config.toml
d_model = 320
n_kv_head = 5
norm_place = "pre"
init_std_o = 0.0
weight_decay = 0.12
grad_clip = 2.0
schedule = "wsd"
seq_len = 1024
steps = 2749
Each number is 200 + 20 x the weight over its row's rms, rounded and kept within 0 to 999. Layers, rows and columns count from 0. The size before them is the row's rms in percent of the matrix's.

# layer 3 attention query, 320x320, rms 0.0929, rows 183-191, columns 0-79
117,199,226,208,216,189,213,186,141,200,186,211,184,203,167,187,190,200,182,209,222,203,205,218,163,200,171,202,178,188,214,203,211,164,221,235,171,198,193,184,180,227,223,194,196,192,206,221,214,214,224,189,177,167,208,197,213,191,198,210,197,224,169,215,208,196,203,201,199,198,230,160,162,192,180,191,182,209,221,214,196
118,211,200,224,192,215,182,197,241,184,238,210,233,178,187,254,182,201,189,178,178,222,197,203,193,177,204,183,186,150,186,190,218,235,177,200,210,217,194,203,219,235,175,212,205,168,213,222,215,182,212,231,215,203,185,218,190,237,191,212,201,193,203,210,188,181,182,192,225,189,199,200,229,200,185,180,181,201,215,254,185
118,204,189,181,227,200,179,200,180,195,194,194,158,192,172,187,214,233,211,206,232,199,197,219,247,229,217,182,207,222,198,198,207,203,195,213,213,195,221,212,196,216,221,210,233,187,189,213,156,206,195,201,188,198,219,189,217,196,185,223,184,224,202,200,206,184,204,169,181,260,203,240,192,191,204,201,216,213,219,196,217
119,236,177,197,220,199,172,180,191,216,174,203,183,173,205,210,203,201,183,214,176,194,201,233,191,193,195,198,216,198,188,224,225,197,205,214,209,206,183,175,242,210,167,204,212,178,205,208,205,229,184,175,219,180,175,241,215,214,185,195,214,205,202,167,179,231,208,217,199,167,220,207,168,215,186,227,195,215,207,181,177
120,224,193,195,175,207,225,209,184,202,189,226,254,224,184,190,208,217,219,222,207,181,218,225,216,188,227,160,249,183,218,204,211,208,211,199,214,172,200,182,189,211,171,227,224,192,180,235,183,182,178,206,193,186,176,198,163,158,174,197,201,209,205,171,204,223,206,211,197,221,187,208,203,221,195,229,191,196,207,196,184
103,186,201,197,229,191,187,212,200,195,219,213,177,216,202,214,202,181,181,197,245,197,192,196,159,221,222,196,222,216,207,193,153,196,190,197,198,151,168,165,244,197,235,220,201,181,210,200,209,223,205,189,196,197,231,190,230,179,175,211,245,194,161,225,199,198,171,193,200,197,184,219,168,192,179,214,193,188,185,211,171
117,197,222,205,201,184,172,192,206,214,190,185,192,197,221,220,172,176,185,204,196,201,195,218,199,188,233,204,207,203,194,168,201,182,203,190,222,199,188,224,226,178,223,209,218,182,197,162,213,240,180,200,184,202,208,186,199,219,175,188,235,212,196,197,218,176,190,190,226,162,204,219,215,204,223,199,183,198,218,184,233
123,193,226,168,227,165,207,188,209,210,215,192,201,214,196,189,171,209,171,230,160,192,199,207,202,186,222,155,215,208,202,230,207,208,169,191,215,220,239,193,147,222,171,242,176,161,183,210,202,196,211,208,184,219,216,218,175,205,168,227,189,207,203,222,216,224,224,206,206,208,245,199,193,207,203,211,196,222,177,220,199
127,251,201,161,196,180,199,203,204,177,211,209,177,209,238,179,196,220,194,203,216,199,233,201,215,184,200,205,162,186,239,194,197,202,209,168,161,205,206,200,209,199,173,193,210,204,198,213,202,217,189,167,222,194,184,192,170,195,198,184,178,184,240,178,240,179,222,198,203,200,220,196,184,202,197,193,210,201,187,207,194
# layer 3 attention key, 320x320, rms 0.0943, rows 183-191, columns 0-79
121,184,184,212,196,201,234,192,226,194,193,187,232,185,180,211,200,198,182,184,209,188,180,194,175,195,204,221,172,217,208,182,168,152,200,199,213,197,223,185,220,165,214,164,228,158,203,218,244,208,218,187,205,239,197,190,204,243,199,209,210,205,213,211,202,182,221,198,231,208,164,227,171,220,205,204,160,213,168,208,173
122,180,234,216,230,175,194,202,181,220,213,189,213,177,207,188,209,215,184,184,156,196,194,174,207,205,220,174,186,189,202,204,213,174,207,251,182,187,207,218,188,176,213,203,182,163,217,214,197,169,184,171,201,183,215,206,229,209,194,214,210,217,206,200,158,194,185,206,189,199,215,201,189,197,180,193,161,168,223,237,219
119,214,182,156,209,212,166,216,153,195,158,187,150,199,182,188,194,197,198,157,200,204,197,214,151,210,228,201,209,204,173,151,186,221,181,205,201,237,171,205,182,225,206,229,216,208,188,181,217,212,206,191,188,163,206,215,210,193,163,187,208,211,196,215,205,193,195,232,197,191,191,215,213,200,214,201,229,205,171,195,218
118,210,192,231,177,233,199,202,156,197,194,194,228,193,230,195,214,223,167,202,203,193,188,197,178,221,211,171,194,175,170,208,219,191,179,193,190,202,209,176,224,216,193,238,215,243,205,204,220,206,204,204,214,181,195,198,202,177,205,173,209,196,167,201,226,168,167,183,213,208,210,190,211,215,199,174,232,192,204,210,190
120,180,185,242,188,169,190,181,193,202,181,180,194,186,184,204,185,199,205,201,175,200,162,197,207,220,220,211,208,191,215,203,196,194,220,179,168,189,187,217,211,230,214,207,200,157,208,258,213,222,231,227,224,230,198,210,223,167,197,190,176,191,177,211,194,184,186,183,226,182,195,177,191,245,160,207,217,183,226,207,230
110,155,205,176,205,173,186,146,207,182,205,223,184,232,227,208,196,192,241,203,204,170,221,184,195,214,154,199,233,222,207,197,207,185,222,197,204,189,186,195,218,189,217,212,219,207,170,198,188,211,206,212,191,219,209,202,216,229,190,228,160,191,232,205,208,193,203,198,192,179,204,215,190,196,195,235,211,197,235,203,211
116,159,209,209,178,225,204,177,218,179,212,180,214,227,194,210,191,166,213,177,210,174,194,206,196,157,216,193,197,211,177,218,232,186,211,198,206,182,204,194,183,205,206,211,229,191,207,173,210,226,200,182,214,192,219,227,208,201,188,188,193,235,187,200,181,177,180,248,193,204,190,199,230,188,224,167,235,209,187,199,229
119,180,191,165,192,201,191,187,223,239,181,172,203,194,179,175,175,168,183,207,179,196,166,228,205,183,214,193,184,228,174,190,191,165,176,172,189,186,178,198,188,200,215,181,208,189,226,190,200,203,204,169,181,204,209,173,180,214,151,222,172,191,205,259,169,204,211,220,190,196,172,202,200,201,180,175,167,211,185,145,186
117,204,217,155,168,162,175,181,175,195,193,180,211,197,213,159,213,197,234,193,199,185,200,205,214,193,208,193,216,179,218,181,210,213,205,213,193,221,183,182,194,197,224,167,176,160,224,183,208,176,190,194,191,200,181,217,213,185,219,184,183,179,231,174,239,199,226,194,200,234,194,212,193,182,217,203,210,181,212,202,158
# layer 3 attention value, 320x320, rms 0.0844, rows 128-162, columns 0-79
106,166,195,216,173,199,177,186,213,193,204,157,198,208,201,182,206,230,211,210,191,179,188,178,196,187,211,189,188,230,169,183,169,213,205,216,165,193,180,214,227,195,181,175,215,188,186,215,194,225,196,194,237,192,210,193,182,227,247,188,170,192,226,214,201,223,196,212,174,197,169,181,184,204,234,186,165,192,209,205,185
106,185,224,234,219,206,204,175,214,186,180,177,232,227,163,161,180,251,228,208,207,186,217,175,183,225,176,218,178,154,214,202,184,208,168,242,189,198,202,210,212,225,192,193,196,196,198,217,197,197,235,183,195,202,194,181,197,192,179,194,196,216,210,199,196,213,220,198,199,196,218,210,175,202,197,188,206,202,201,200,212
106,186,224,164,216,197,201,202,169,165,205,208,225,235,201,210,180,192,185,220,171,190,207,196,206,228,198,211,173,217,238,200,208,200,193,202,206,199,196,189,238,238,183,202,188,204,164,209,196,237,202,203,226,195,195,215,209,175,168,211,212,220,248,194,225,202,198,194,202,197,223,173,190,218,245,171,192,228,223,223,196
111,204,193,165,232,198,197,190,206,197,199,220,196,194,188,206,181,182,192,214,193,208,177,161,223,191,204,196,195,204,220,194,182,218,193,190,183,205,205,177,227,202,208,183,182,227,199,201,214,180,207,240,152,181,193,216,208,236,229,215,170,218,212,225,195,164,220,194,160,207,206,204,178,162,222,187,195,172,213,225,166
108,193,233,199,217,174,195,216,221,190,200,211,201,221,201,211,178,208,193,231,198,203,171,197,196,232,210,213,180,220,220,174,194,211,188,209,204,173,203,213,203,211,191,229,209,209,188,212,197,186,181,174,216,206,184,173,187,169,219,210,228,184,198,146,197,209,172,179,217,200,188,191,249,211,204,206,191,220,211,200,205
112,209,204,180,193,175,214,215,172,220,189,224,200,218,238,175,209,229,180,231,191,176,201,159,209,198,201,198,202,199,195,202,177,192,184,184,183,185,204,230,197,192,232,183,181,189,186,205,211,199,168,193,214,222,187,207,225,210,210,196,203,219,230,143,197,172,173,185,197,195,216,159,235,250,193,215,177,218,210,188,232
104,187,201,205,240,186,206,219,151,220,168,203,183,244,226,182,209,201,194,201,194,212,212,211,213,165,178,220,191,191,216,169,219,196,217,186,163,227,183,205,209,154,186,209,187,189,190,169,222,208,243,219,184,172,181,239,192,206,205,206,190,202,210,175,186,179,245,201,168,211,215,197,181,187,221,209,192,151,162,232,195
107,192,188,203,191,201,201,221,157,195,190,182,225,185,189,166,167,203,203,196,189,209,174,174,180,138,193,201,213,210,174,188,214,182,214,191,219,172,183,201,147,194,208,190,215,192,172,164,167,234,197,172,200,232,193,197,205,180,186,193,223,203,179,203,222,186,218,189,174,207,217,195,204,182,204,242,213,195,223,190,179
110,191,216,167,178,210,200,224,165,211,206,162,183,235,165,199,223,199,164,194,194,209,198,198,195,171,173,204,213,167,217,205,211,239,217,197,218,189,217,164,194,184,195,208,217,206,156,192,178,187,194,195,188,233,230,186,169,210,186,217,191,201,177,185,187,230,256,182,214,194,223,206,179,205,202,229,188,182,192,192,156
103,178,208,181,197,171,215,211,212,191,224,212,189,192,194,196,204,215,198,200,202,183,196,211,212,196,209,219,196,202,190,188,222,228,218,211,202,208,219,184,215,169,179,211,208,217,195,222,236,197,181,186,196,196,211,170,199,216,252,183,172,204,198,221,217,221,225,229,196,216,173,168,184,212,233,205,203,189,210,189,171
103,168,226,193,176,192,236,205,217,200,182,200,195,151,213,203,191,178,181,146,228,196,208,208,201,208,194,236,210,192,207,153,184,179,199,208,222,219,254,200,191,219,188,196,181,197,196,195,178,200,219,186,222,193,172,154,170,177,203,210,215,183,205,203,231,217,196,198,212,199,195,221,182,170,197,227,194,204,198,214,202
110,205,152,213,201,204,225,196,193,221,185,201,207,192,212,227,194,212,175,223,192,193,199,157,214,208,219,201,181,178,222,169,204,171,204,221,168,203,199,201,183,176,182,215,189,181,179,213,193,211,195,183,172,201,210,217,203,201,223,221,212,225,196,192,205,215,158,178,209,224,196,218,217,188,209,193,165,192,173,194,194
110,225,213,205,226,167,219,176,197,182,231,234,194,185,224,203,192,218,206,158,187,194,220,167,193,176,184,207,184,213,181,190,205,188,164,224,211,185,179,225,195,238,189,204,191,219,206,218,206,199,211,226,212,181,222,171,194,185,218,184,207,205,173,246,216,237,238,205,184,177,214,182,182,226,216,219,210,191,214,179,180
107,181,192,216,162,191,197,181,207,186,201,216,206,236,167,210,193,169,194,211,188,227,206,196,168,194,204,233,196,201,193,188,198,180,205,212,205,180,208,194,168,195,185,243,172,218,197,205,179,182,214,246,192,170,218,216,166,202,217,183,190,212,208,217,195,210,178,184,182,193,227,177,185,213,201,193,190,241,203,213,187
105,141,202,209,218,146,225,217,209,193,171,248,206,197,193,219,215,225,213,198,199,203,203,195,186,183,194,177,212,217,200,209,232,196,204,170,209,184,219,211,236,205,208,184,206,185,166,241,213,186,211,204,148,237,177,202,197,160,164,209,202,194,234,158,209,210,216,197,182,207,183,204,191,241,197,209,244,207,174,191,190
109,161,240,223,184,204,250,185,209,201,211,208,185,237,191,198,192,208,226,196,229,220,201,187,198,214,224,220,192,190,217,197,214,225,207,182,225,224,236,194,159,209,194,205,175,188,187,238,201,187,195,221,220,223,228,189,215,221,209,182,194,163,222,204,207,196,209,223,195,202,184,213,206,194,226,177,156,174,208,219,200
105,181,236,195,183,181,219,206,177,186,219,229,214,230,166,205,178,190,200,181,186,202,188,190,196,242,235,171,225,184,178,187,208,187,197,201,198,194,219,164,222,241,202,207,222,194,188,184,192,205,206,218,246,173,208,211,177,207,180,187,194,209,204,191,228,200,194,237,216,222,169,240,215,216,207,188,223,191,168,172,235
109,269,175,197,248,228,207,205,191,217,191,187,172,217,206,181,187,219,211,235,195,222,203,183,209,172,182,203,195,190,212,223,227,195,194,205,208,224,191,229,196,178,214,180,183,194,196,188,220,204,189,171,206,216,203,194,202,228,180,242,199,186,207,186,194,202,194,239,208,192,208,197,224,207,180,179,193,187,213,241,217
111,191,214,197,201,227,197,191,202,176,199,180,198,203,200,174,184,230,192,222,185,185,228,240,214,214,196,207,191,155,193,189,197,199,207,208,178,209,216,188,196,174,220,202,171,173,215,183,180,208,187,224,218,221,176,220,239,174,182,216,208,200,201,198,171,171,184,209,212,220,201,212,199,222,181,185,155,212,181,208,180
114,204,198,184,203,199,195,173,191,226,172,187,157,178,219,187,197,247,200,188,216,213,229,211,201,205,218,180,202,172,175,224,167,221,195,207,171,195,206,226,215,150,161,224,160,228,210,244,210,217,223,222,201,216,228,213,182,219,181,187,167,218,157,206,174,211,207,172,206,205,202,201,154,208,240,196,214,206,220,211,202
104,187,186,206,229,211,199,192,201,182,169,203,197,210,200,168,199,242,165,206,220,195,231,231,204,204,212,183,195,164,202,174,191,209,207,249,220,161,206,247,179,174,209,231,193,123,210,164,227,194,199,204,208,221,204,202,188,228,211,227,183,215,199,152,179,183,171,225,183,201,204,248,174,216,208,183,218,197,196,181,230
113,181,228,209,176,159,188,189,205,188,204,174,212,179,200,214,189,216,200,169,251,182,168,208,203,182,200,207,179,183,204,207,200,216,183,213,220,209,214,233,166,177,183,205,218,173,204,209,204,204,177,210,220,147,190,170,217,227,191,228,155,204,214,186,170,188,204,223,215,204,169,206,199,186,224,231,172,169,228,184,178
108,204,253,213,170,207,238,237,209,201,203,221,165,205,177,216,204,218,231,223,201,231,185,181,193,180,213,212,249,187,170,177,225,224,182,192,191,167,217,169,248,194,207,208,226,184,213,198,183,203,189,188,185,195,227,185,232,174,187,237,165,214,200,167,201,198,253,163,195,189,198,174,183,212,192,207,215,183,181,185,194
106,197,170,188,195,182,166,205,186,188,215,175,155,200,205,195,198,186,226,186,235,204,201,210,242,228,172,167,157,195,199,210,231,190,215,212,178,202,205,218,219,196,199,181,152,199,171,208,218,198,226,194,207,192,208,215,227,200,222,234,265,200,219,176,222,197,215,196,196,164,213,207,212,186,205,215,238,216,201,179,192
110,181,200,184,207,198,215,203,189,200,202,218,210,198,220,227,179,185,223,234,205,211,193,205,214,222,176,217,218,200,196,146,184,197,193,230,229,177,187,199,153,155,185,223,215,179,185,195,179,193,173,203,171,150,175,159,210,203,241,192,178,195,189,216,175,160,186,223,160,222,223,197,209,188,194,186,207,227,163,198,222
105,172,198,172,191,212,200,231,166,218,197,229,181,210,226,213,184,202,230,195,239,214,194,179,207,203,187,178,228,187,209,214,190,213,206,201,183,183,205,203,181,222,214,177,219,195,239,218,154,158,208,206,228,210,185,204,164,185,190,148,190,174,199,177,199,189,171,207,185,197,239,171,197,180,212,217,221,177,169,176,190
105,166,192,200,215,192,195,244,229,167,228,216,202,183,153,190,180,242,167,199,212,215,221,168,220,192,238,203,203,186,192,214,210,177,230,182,212,190,197,200,215,226,193,196,180,184,201,186,206,196,214,173,193,250,184,180,206,172,179,235,186,235,204,230,208,202,175,195,174,202,205,163,217,223,215,184,193,226,199,208,209
109,202,199,206,190,180,192,204,218,195,184,159,197,205,230,200,187,193,187,177,191,205,184,159,212,189,198,196,199,253,234,202,223,195,226,183,183,209,196,199,173,186,204,222,178,233,197,202,215,212,173,248,191,179,198,245,195,190,179,173,168,194,195,195,155,178,189,223,196,191,213,162,164,215,222,192,179,213,224,205,247
109,194,191,198,197,216,206,192,221,227,193,190,206,246,198,161,201,177,215,186,181,189,208,240,219,197,209,196,210,236,216,195,205,220,231,210,216,200,218,230,223,201,201,226,191,218,182,216,214,224,172,219,184,204,200,218,199,173,177,189,200,212,198,205,192,185,199,162,207,212,227,183,208,188,209,237,169,234,169,223,182
110,201,215,215,193,176,228,183,185,181,167,191,217,208,192,169,166,213,218,229,207,206,166,238,186,178,211,196,186,214,194,229,202,193,195,165,190,179,201,209,186,184,191,183,189,148,203,204,182,197,229,191,200,198,198,222,216,179,197,194,188,212,232,200,208,214,229,164,231,189,216,149,204,212,201,208,190,150,219,206,226
105,241,190,228,185,233,186,176,197,233,200,215,184,206,178,225,204,204,209,189,193,170,182,208,191,229,212,165,181,201,205,186,245,234,200,191,187,216,188,236,200,230,237,229,229,226,190,245,186,213,189,176,214,219,180,162,196,224,205,181,203,199,227,204,206,203,205,155,189,232,198,215,174,206,192,185,173,179,224,193,211
110,205,207,205,187,190,174,200,188,181,239,188,195,211,222,213,187,189,218,215,218,203,214,174,217,217,225,204,215,206,213,208,205,194,181,197,182,197,177,179,226,174,195,204,179,168,193,203,199,206,205,207,239,218,198,199,201,174,193,182,183,156,202,206,184,198,238,159,207,221,193,214,196,233,223,200,203,237,187,187,201
108,194,183,209,152,186,182,212,177,220,198,162,217,227,175,196,203,231,171,223,214,232,190,183,217,217,168,204,219,183,189,170,211,227,181,236,204,174,209,215,217,194,203,210,234,223,184,218,201,224,194,183,168,222,198,212,197,189,220,192,174,214,159,199,179,213,234,165,169,205,213,170,209,229,214,204,205,181,206,189,200
104,177,229,239,226,179,214,207,199,199,190,201,173,195,197,191,178,188,204,195,217,227,198,212,185,206,228,220,201,173,168,230,192,188,192,168,186,215,199,191,221,195,231,161,189,207,227,200,194,209,145,205,228,167,189,164,200,231,204,213,218,196,228,236,220,190,197,201,246,217,191,191,207,210,218,194,185,172,160,202,192
104,217,192,213,172,220,200,190,207,201,234,233,224,194,175,205,198,195,218,174,249,204,210,210,195,168,212,217,200,226,231,214,208,215,232,232,218,180,198,191,186,217,230,210,211,169,167,188,209,179,220,208,198,165,146,211,187,173,209,185,216,176,187,210,227,185,197,177,200,167,199,230,176,214,193,182,158,192,193,190,226
# layer 3 attention output (transposed), 320x320, rms 0.0746, rows 128-162, columns 0-79
103,192,202,208,215,203,213,194,211,228,199,189,188,234,234,184,229,180,196,211,255,214,204,196,225,200,204,181,218,198,196,192,244,229,195,179,218,245,201,201,200,193,225,174,197,200,175,202,222,204,238,187,253,182,210,200,196,169,174,200,186,218,160,187,175,215,180,187,208,212,207,222,236,200,173,223,231,208,202,204,227
101,202,216,172,171,178,185,221,197,235,186,175,146,194,204,218,197,204,211,221,198,184,201,220,168,217,196,207,205,209,234,206,189,212,201,243,191,187,215,213,153,182,212,190,218,192,227,212,199,179,151,197,214,209,198,197,208,174,215,192,208,195,182,241,204,205,182,234,200,180,184,204,211,210,227,205,217,176,185,198,227
102,187,182,194,206,169,173,195,176,202,204,224,236,170,214,200,166,211,194,171,220,201,204,212,202,215,219,210,233,233,203,185,203,170,161,198,176,198,227,185,194,174,186,193,178,223,210,228,210,191,222,189,216,149,202,214,185,171,195,195,199,189,207,190,205,226,203,191,177,235,203,231,245,198,157,187,199,184,205,210,200
108,203,163,167,210,191,235,231,196,187,209,240,197,225,217,201,192,172,215,205,204,174,221,193,211,207,170,208,212,201,237,188,204,208,204,178,206,192,201,174,239,231,203,211,175,193,181,191,178,203,227,207,171,211,202,195,184,186,210,173,188,179,173,194,165,188,237,190,229,201,216,200,193,199,181,204,188,204,209,232,231
103,202,220,190,183,176,176,234,221,182,193,188,209,176,252,229,157,190,198,206,187,194,212,186,201,194,186,179,203,227,233,191,166,208,191,217,187,214,209,231,226,177,189,162,162,217,186,247,198,207,198,182,178,196,187,198,159,193,212,191,168,180,182,165,213,197,230,222,220,216,220,196,201,214,161,207,219,221,240,166,181
105,203,199,224,199,178,168,199,200,194,166,230,188,153,186,199,198,160,245,183,224,214,203,208,172,182,183,187,172,224,212,205,213,217,196,199,161,200,203,195,181,184,143,174,218,195,171,170,204,232,172,198,193,225,197,178,186,216,210,233,208,210,187,176,211,195,207,178,164,215,204,239,218,205,210,237,183,190,219,219,218
104,164,198,204,213,219,206,156,229,186,195,198,205,180,231,191,169,234,228,208,232,216,190,197,207,197,180,234,186,202,206,189,204,217,243,167,189,164,196,180,181,221,224,172,165,194,243,243,201,193,190,158,188,212,208,175,224,228,178,235,206,189,215,199,198,179,209,223,210,207,165,167,170,221,178,186,177,177,201,192,219
102,221,237,204,194,213,221,196,197,243,224,212,201,227,216,208,186,252,202,191,215,188,190,167,183,249,211,237,199,182,183,201,180,165,218,199,205,205,151,211,228,191,199,183,161,227,189,191,192,208,207,194,165,172,195,220,197,238,210,226,206,184,208,201,196,174,189,188,242,181,194,202,177,210,198,207,207,193,181,161,202
103,208,185,180,211,238,220,211,189,200,222,199,194,169,222,196,190,213,223,188,200,177,234,186,218,212,174,218,212,230,219,212,187,165,199,196,189,164,200,201,255,178,191,190,208,210,230,196,242,183,216,218,205,208,181,205,240,196,208,188,165,199,202,195,198,215,224,221,182,199,203,181,189,198,201,209,201,217,172,197,215
100,183,177,203,215,214,213,189,193,202,194,221,182,190,220,192,223,185,213,208,208,168,222,170,200,229,199,219,191,203,227,205,200,202,168,159,196,210,197,202,170,202,232,195,169,182,180,205,206,183,191,209,205,197,228,215,207,184,212,198,194,222,223,209,210,158,179,194,209,170,193,218,208,184,186,152,206,204,226,213,226
101,210,223,182,227,228,177,248,184,220,198,200,197,189,204,186,209,185,155,203,189,190,193,186,186,203,204,177,185,191,187,201,185,178,197,195,197,198,206,200,210,189,211,205,186,191,210,215,236,184,194,195,190,208,188,170,202,216,204,183,216,212,211,240,219,198,213,186,213,212,164,166,213,187,180,187,187,205,212,219,193
101,225,190,209,192,190,191,186,204,203,207,208,173,166,190,189,142,206,213,231,199,209,190,187,215,199,200,206,199,227,179,174,203,204,162,192,227,187,237,196,193,223,205,202,189,197,219,188,249,207,240,212,161,215,188,202,216,200,189,208,170,176,188,212,195,176,204,201,220,184,202,225,219,204,168,169,194,184,231,216,196
104,207,205,226,183,194,177,236,201,211,196,204,202,229,177,214,183,211,217,179,224,164,194,206,211,205,227,180,222,205,223,189,221,210,196,212,195,196,196,159,188,186,187,205,164,202,207,213,206,201,174,201,221,177,221,174,173,191,223,182,193,178,211,193,186,191,159,206,215,198,240,233,201,222,231,190,181,177,202,182,181
105,226,210,184,201,180,203,202,191,238,212,180,202,210,214,220,227,186,194,203,183,215,209,183,192,206,211,213,205,191,242,187,193,173,180,204,222,159,212,170,236,197,189,209,165,218,242,190,211,264,215,158,224,202,196,225,186,220,217,202,199,182,183,174,173,181,232,208,231,163,192,217,183,172,189,202,215,188,157,223,185
099,216,198,171,189,201,191,200,219,186,175,206,262,229,223,187,207,193,248,196,213,215,190,234,190,227,173,204,215,191,206,241,222,232,230,185,206,203,180,206,201,186,199,221,160,215,206,186,210,188,213,214,190,176,188,197,186,225,210,191,210,208,209,179,171,191,193,195,229,186,210,227,212,180,231,210,177,220,206,226,190
105,172,219,198,210,187,198,202,228,216,187,181,223,229,195,178,205,184,181,245,217,211,191,211,171,214,194,180,187,205,235,207,203,180,225,209,207,211,212,181,218,207,189,223,197,215,228,156,208,211,212,212,197,215,183,190,179,167,204,226,220,220,190,240,172,192,188,225,209,240,225,207,187,207,175,211,219,191,244,208,179
104,240,180,191,226,177,208,226,175,198,199,149,189,177,191,188,197,227,188,211,186,228,193,208,228,204,172,179,183,193,174,190,171,197,209,186,208,183,196,205,217,161,211,219,199,172,213,181,248,216,189,198,196,194,205,200,187,191,171,198,207,237,242,188,206,194,246,182,210,203,199,207,213,203,216,176,206,198,206,181,231
106,199,203,224,213,186,180,181,202,213,230,230,223,209,167,220,176,192,193,201,224,175,204,205,193,204,226,218,177,183,193,224,199,190,173,193,206,181,195,200,182,203,183,230,215,212,181,162,192,198,230,218,173,217,188,193,184,186,212,207,200,223,238,189,213,204,171,209,189,190,199,191,179,194,221,218,188,203,200,199,194
103,247,185,217,228,189,174,175,218,221,226,185,190,212,191,181,206,192,222,227,195,202,190,170,175,193,177,186,216,203,176,191,194,208,187,176,195,175,203,212,181,203,222,210,189,195,230,193,225,198,186,222,213,187,212,195,213,180,209,184,184,199,167,213,233,215,189,213,214,224,163,198,202,204,215,208,230,198,194,206,197
107,189,179,180,204,226,232,179,170,233,232,230,216,223,192,213,203,193,216,230,170,196,225,206,188,180,212,193,238,228,200,227,219,197,254,205,191,185,204,180,221,207,199,205,178,222,181,186,191,171,192,216,195,201,172,198,216,195,214,212,199,173,210,217,199,219,206,210,179,228,218,211,233,220,210,181,194,189,228,211,228
103,178,202,179,200,210,194,147,238,162,225,152,219,229,211,170,171,224,195,223,212,220,212,207,203,207,205,201,209,199,181,194,208,225,185,194,212,165,210,206,200,207,200,215,205,225,169,168,169,198,177,207,208,216,193,206,221,167,215,168,169,224,198,212,233,205,229,206,203,211,208,195,203,203,190,194,206,192,208,192,205
104,190,173,201,215,223,256,190,171,198,172,202,177,211,214,196,155,203,188,208,204,226,187,193,240,225,195,227,191,188,198,233,221,202,188,211,217,209,219,196,189,189,203,226,193,258,207,202,215,173,211,172,183,192,200,196,155,225,196,175,215,189,185,224,186,208,147,222,204,200,199,202,181,196,198,176,213,195,190,170,192
104,206,215,196,207,205,175,230,210,177,225,238,209,182,192,209,209,208,209,203,207,192,178,213,151,265,219,195,204,203,194,207,199,224,213,146,218,223,185,202,200,226,204,176,154,215,165,201,196,207,209,203,230,207,198,198,206,217,221,205,217,174,153,204,183,223,206,193,230,198,188,168,207,194,176,198,184,159,220,193,199
104,181,177,173,184,222,212,232,186,196,176,174,225,207,212,172,216,237,187,202,174,204,195,185,242,191,219,190,198,179,214,223,208,197,215,185,232,190,239,204,200,217,192,195,186,227,189,175,213,199,183,210,194,200,188,191,227,198,218,186,181,205,201,158,151,224,185,229,214,202,202,216,223,207,204,217,183,185,207,189,183
107,201,218,224,204,173,175,208,219,202,203,192,212,192,234,202,207,189,199,211,216,204,231,193,219,206,180,177,207,220,203,160,204,214,188,192,229,224,179,215,188,220,202,196,181,183,195,174,177,218,176,228,169,203,185,179,190,209,174,212,208,183,208,182,195,208,183,224,201,161,178,194,175,169,170,216,213,237,222,188,224
103,163,156,194,187,203,180,190,228,193,199,219,185,225,202,221,198,237,206,170,163,169,165,207,204,183,188,215,225,213,164,179,212,212,196,175,177,175,230,194,181,214,205,239,222,226,198,189,177,198,184,234,156,206,204,238,178,203,208,184,228,189,183,183,170,204,204,222,209,197,194,209,191,196,231,186,207,205,194,177,191
101,211,220,209,191,214,183,201,208,208,181,181,222,199,252,220,181,177,183,206,212,157,212,215,190,211,215,194,200,210,209,198,152,204,206,196,204,218,222,225,203,181,223,219,207,186,186,222,211,196,178,160,248,184,209,213,193,216,176,200,212,188,175,248,173,197,197,212,227,197,220,221,238,196,196,214,178,169,192,222,203
103,201,166,214,195,184,216,214,193,192,187,169,171,202,203,201,221,247,215,198,184,173,234,201,211,211,186,202,211,213,229,176,207,205,231,206,226,210,192,200,205,168,196,183,147,210,198,203,214,159,210,206,205,211,180,206,184,201,222,226,190,213,175,165,198,166,254,197,185,200,194,196,184,185,171,201,186,183,186,176,192
107,189,217,175,179,209,207,196,214,192,155,186,211,201,222,209,199,167,185,203,190,198,209,208,177,186,179,217,207,203,214,196,220,198,197,211,245,216,180,147,205,202,227,187,220,158,226,188,217,193,216,210,167,175,195,218,205,175,200,203,177,179,230,154,190,214,236,174,192,206,194,224,201,199,208,174,195,195,191,183,216
106,170,189,209,192,214,173,190,225,210,217,188,226,194,202,217,179,216,204,234,203,216,161,215,208,200,174,193,180,233,174,198,177,190,204,192,166,211,171,218,220,221,193,181,214,227,209,205,194,232,214,205,216,230,192,206,218,194,173,238,233,211,206,209,214,185,195,178,216,236,185,177,187,218,202,224,190,180,212,167,188
103,216,200,189,180,211,200,199,188,202,209,174,219,243,201,232,211,189,195,207,203,214,196,197,212,186,184,205,209,209,193,190,196,180,161,189,221,198,224,219,201,181,184,169,211,195,193,172,217,164,208,210,202,204,181,223,192,183,216,172,206,194,160,182,184,181,228,208,224,169,179,191,215,210,176,233,206,172,213,149,216
108,191,194,192,238,180,223,199,211,210,170,199,212,200,205,230,207,172,201,211,203,218,204,169,222,164,230,167,179,196,194,184,226,163,197,193,212,205,228,200,192,187,184,222,213,184,185,208,189,222,226,205,218,186,176,214,220,219,193,194,162,189,197,221,167,175,205,198,180,210,188,174,193,140,184,191,192,191,211,215,211
105,215,180,186,211,208,227,188,218,189,225,238,187,186,178,224,224,210,240,232,218,137,216,240,187,170,190,222,198,225,241,167,226,230,207,184,181,199,202,217,210,204,221,207,206,167,217,172,214,203,194,194,182,186,194,223,212,212,215,201,202,205,188,193,211,174,212,200,190,220,185,184,190,201,159,190,217,201,217,195,180
101,190,213,205,195,207,202,189,217,212,175,179,218,191,191,203,218,208,180,174,193,224,190,208,201,167,223,221,172,187,201,218,184,212,219,215,202,185,236,204,178,179,179,236,202,212,228,234,207,179,185,223,232,202,213,213,222,189,210,197,183,218,180,207,207,163,235,210,209,201,222,210,209,171,209,206,195,216,227,168,196
109,167,200,184,204,187,198,231,207,184,215,187,191,206,177,191,252,212,224,226,183,167,249,197,216,214,191,180,192,174,200,206,184,182,198,211,186,263,236,208,203,177,197,215,194,186,206,200,163,195,188,212,219,211,207,195,200,210,203,194,207,164,176,195,204,199,229,192,215,194,188,145,213,207,195,202,180,222,214,194,247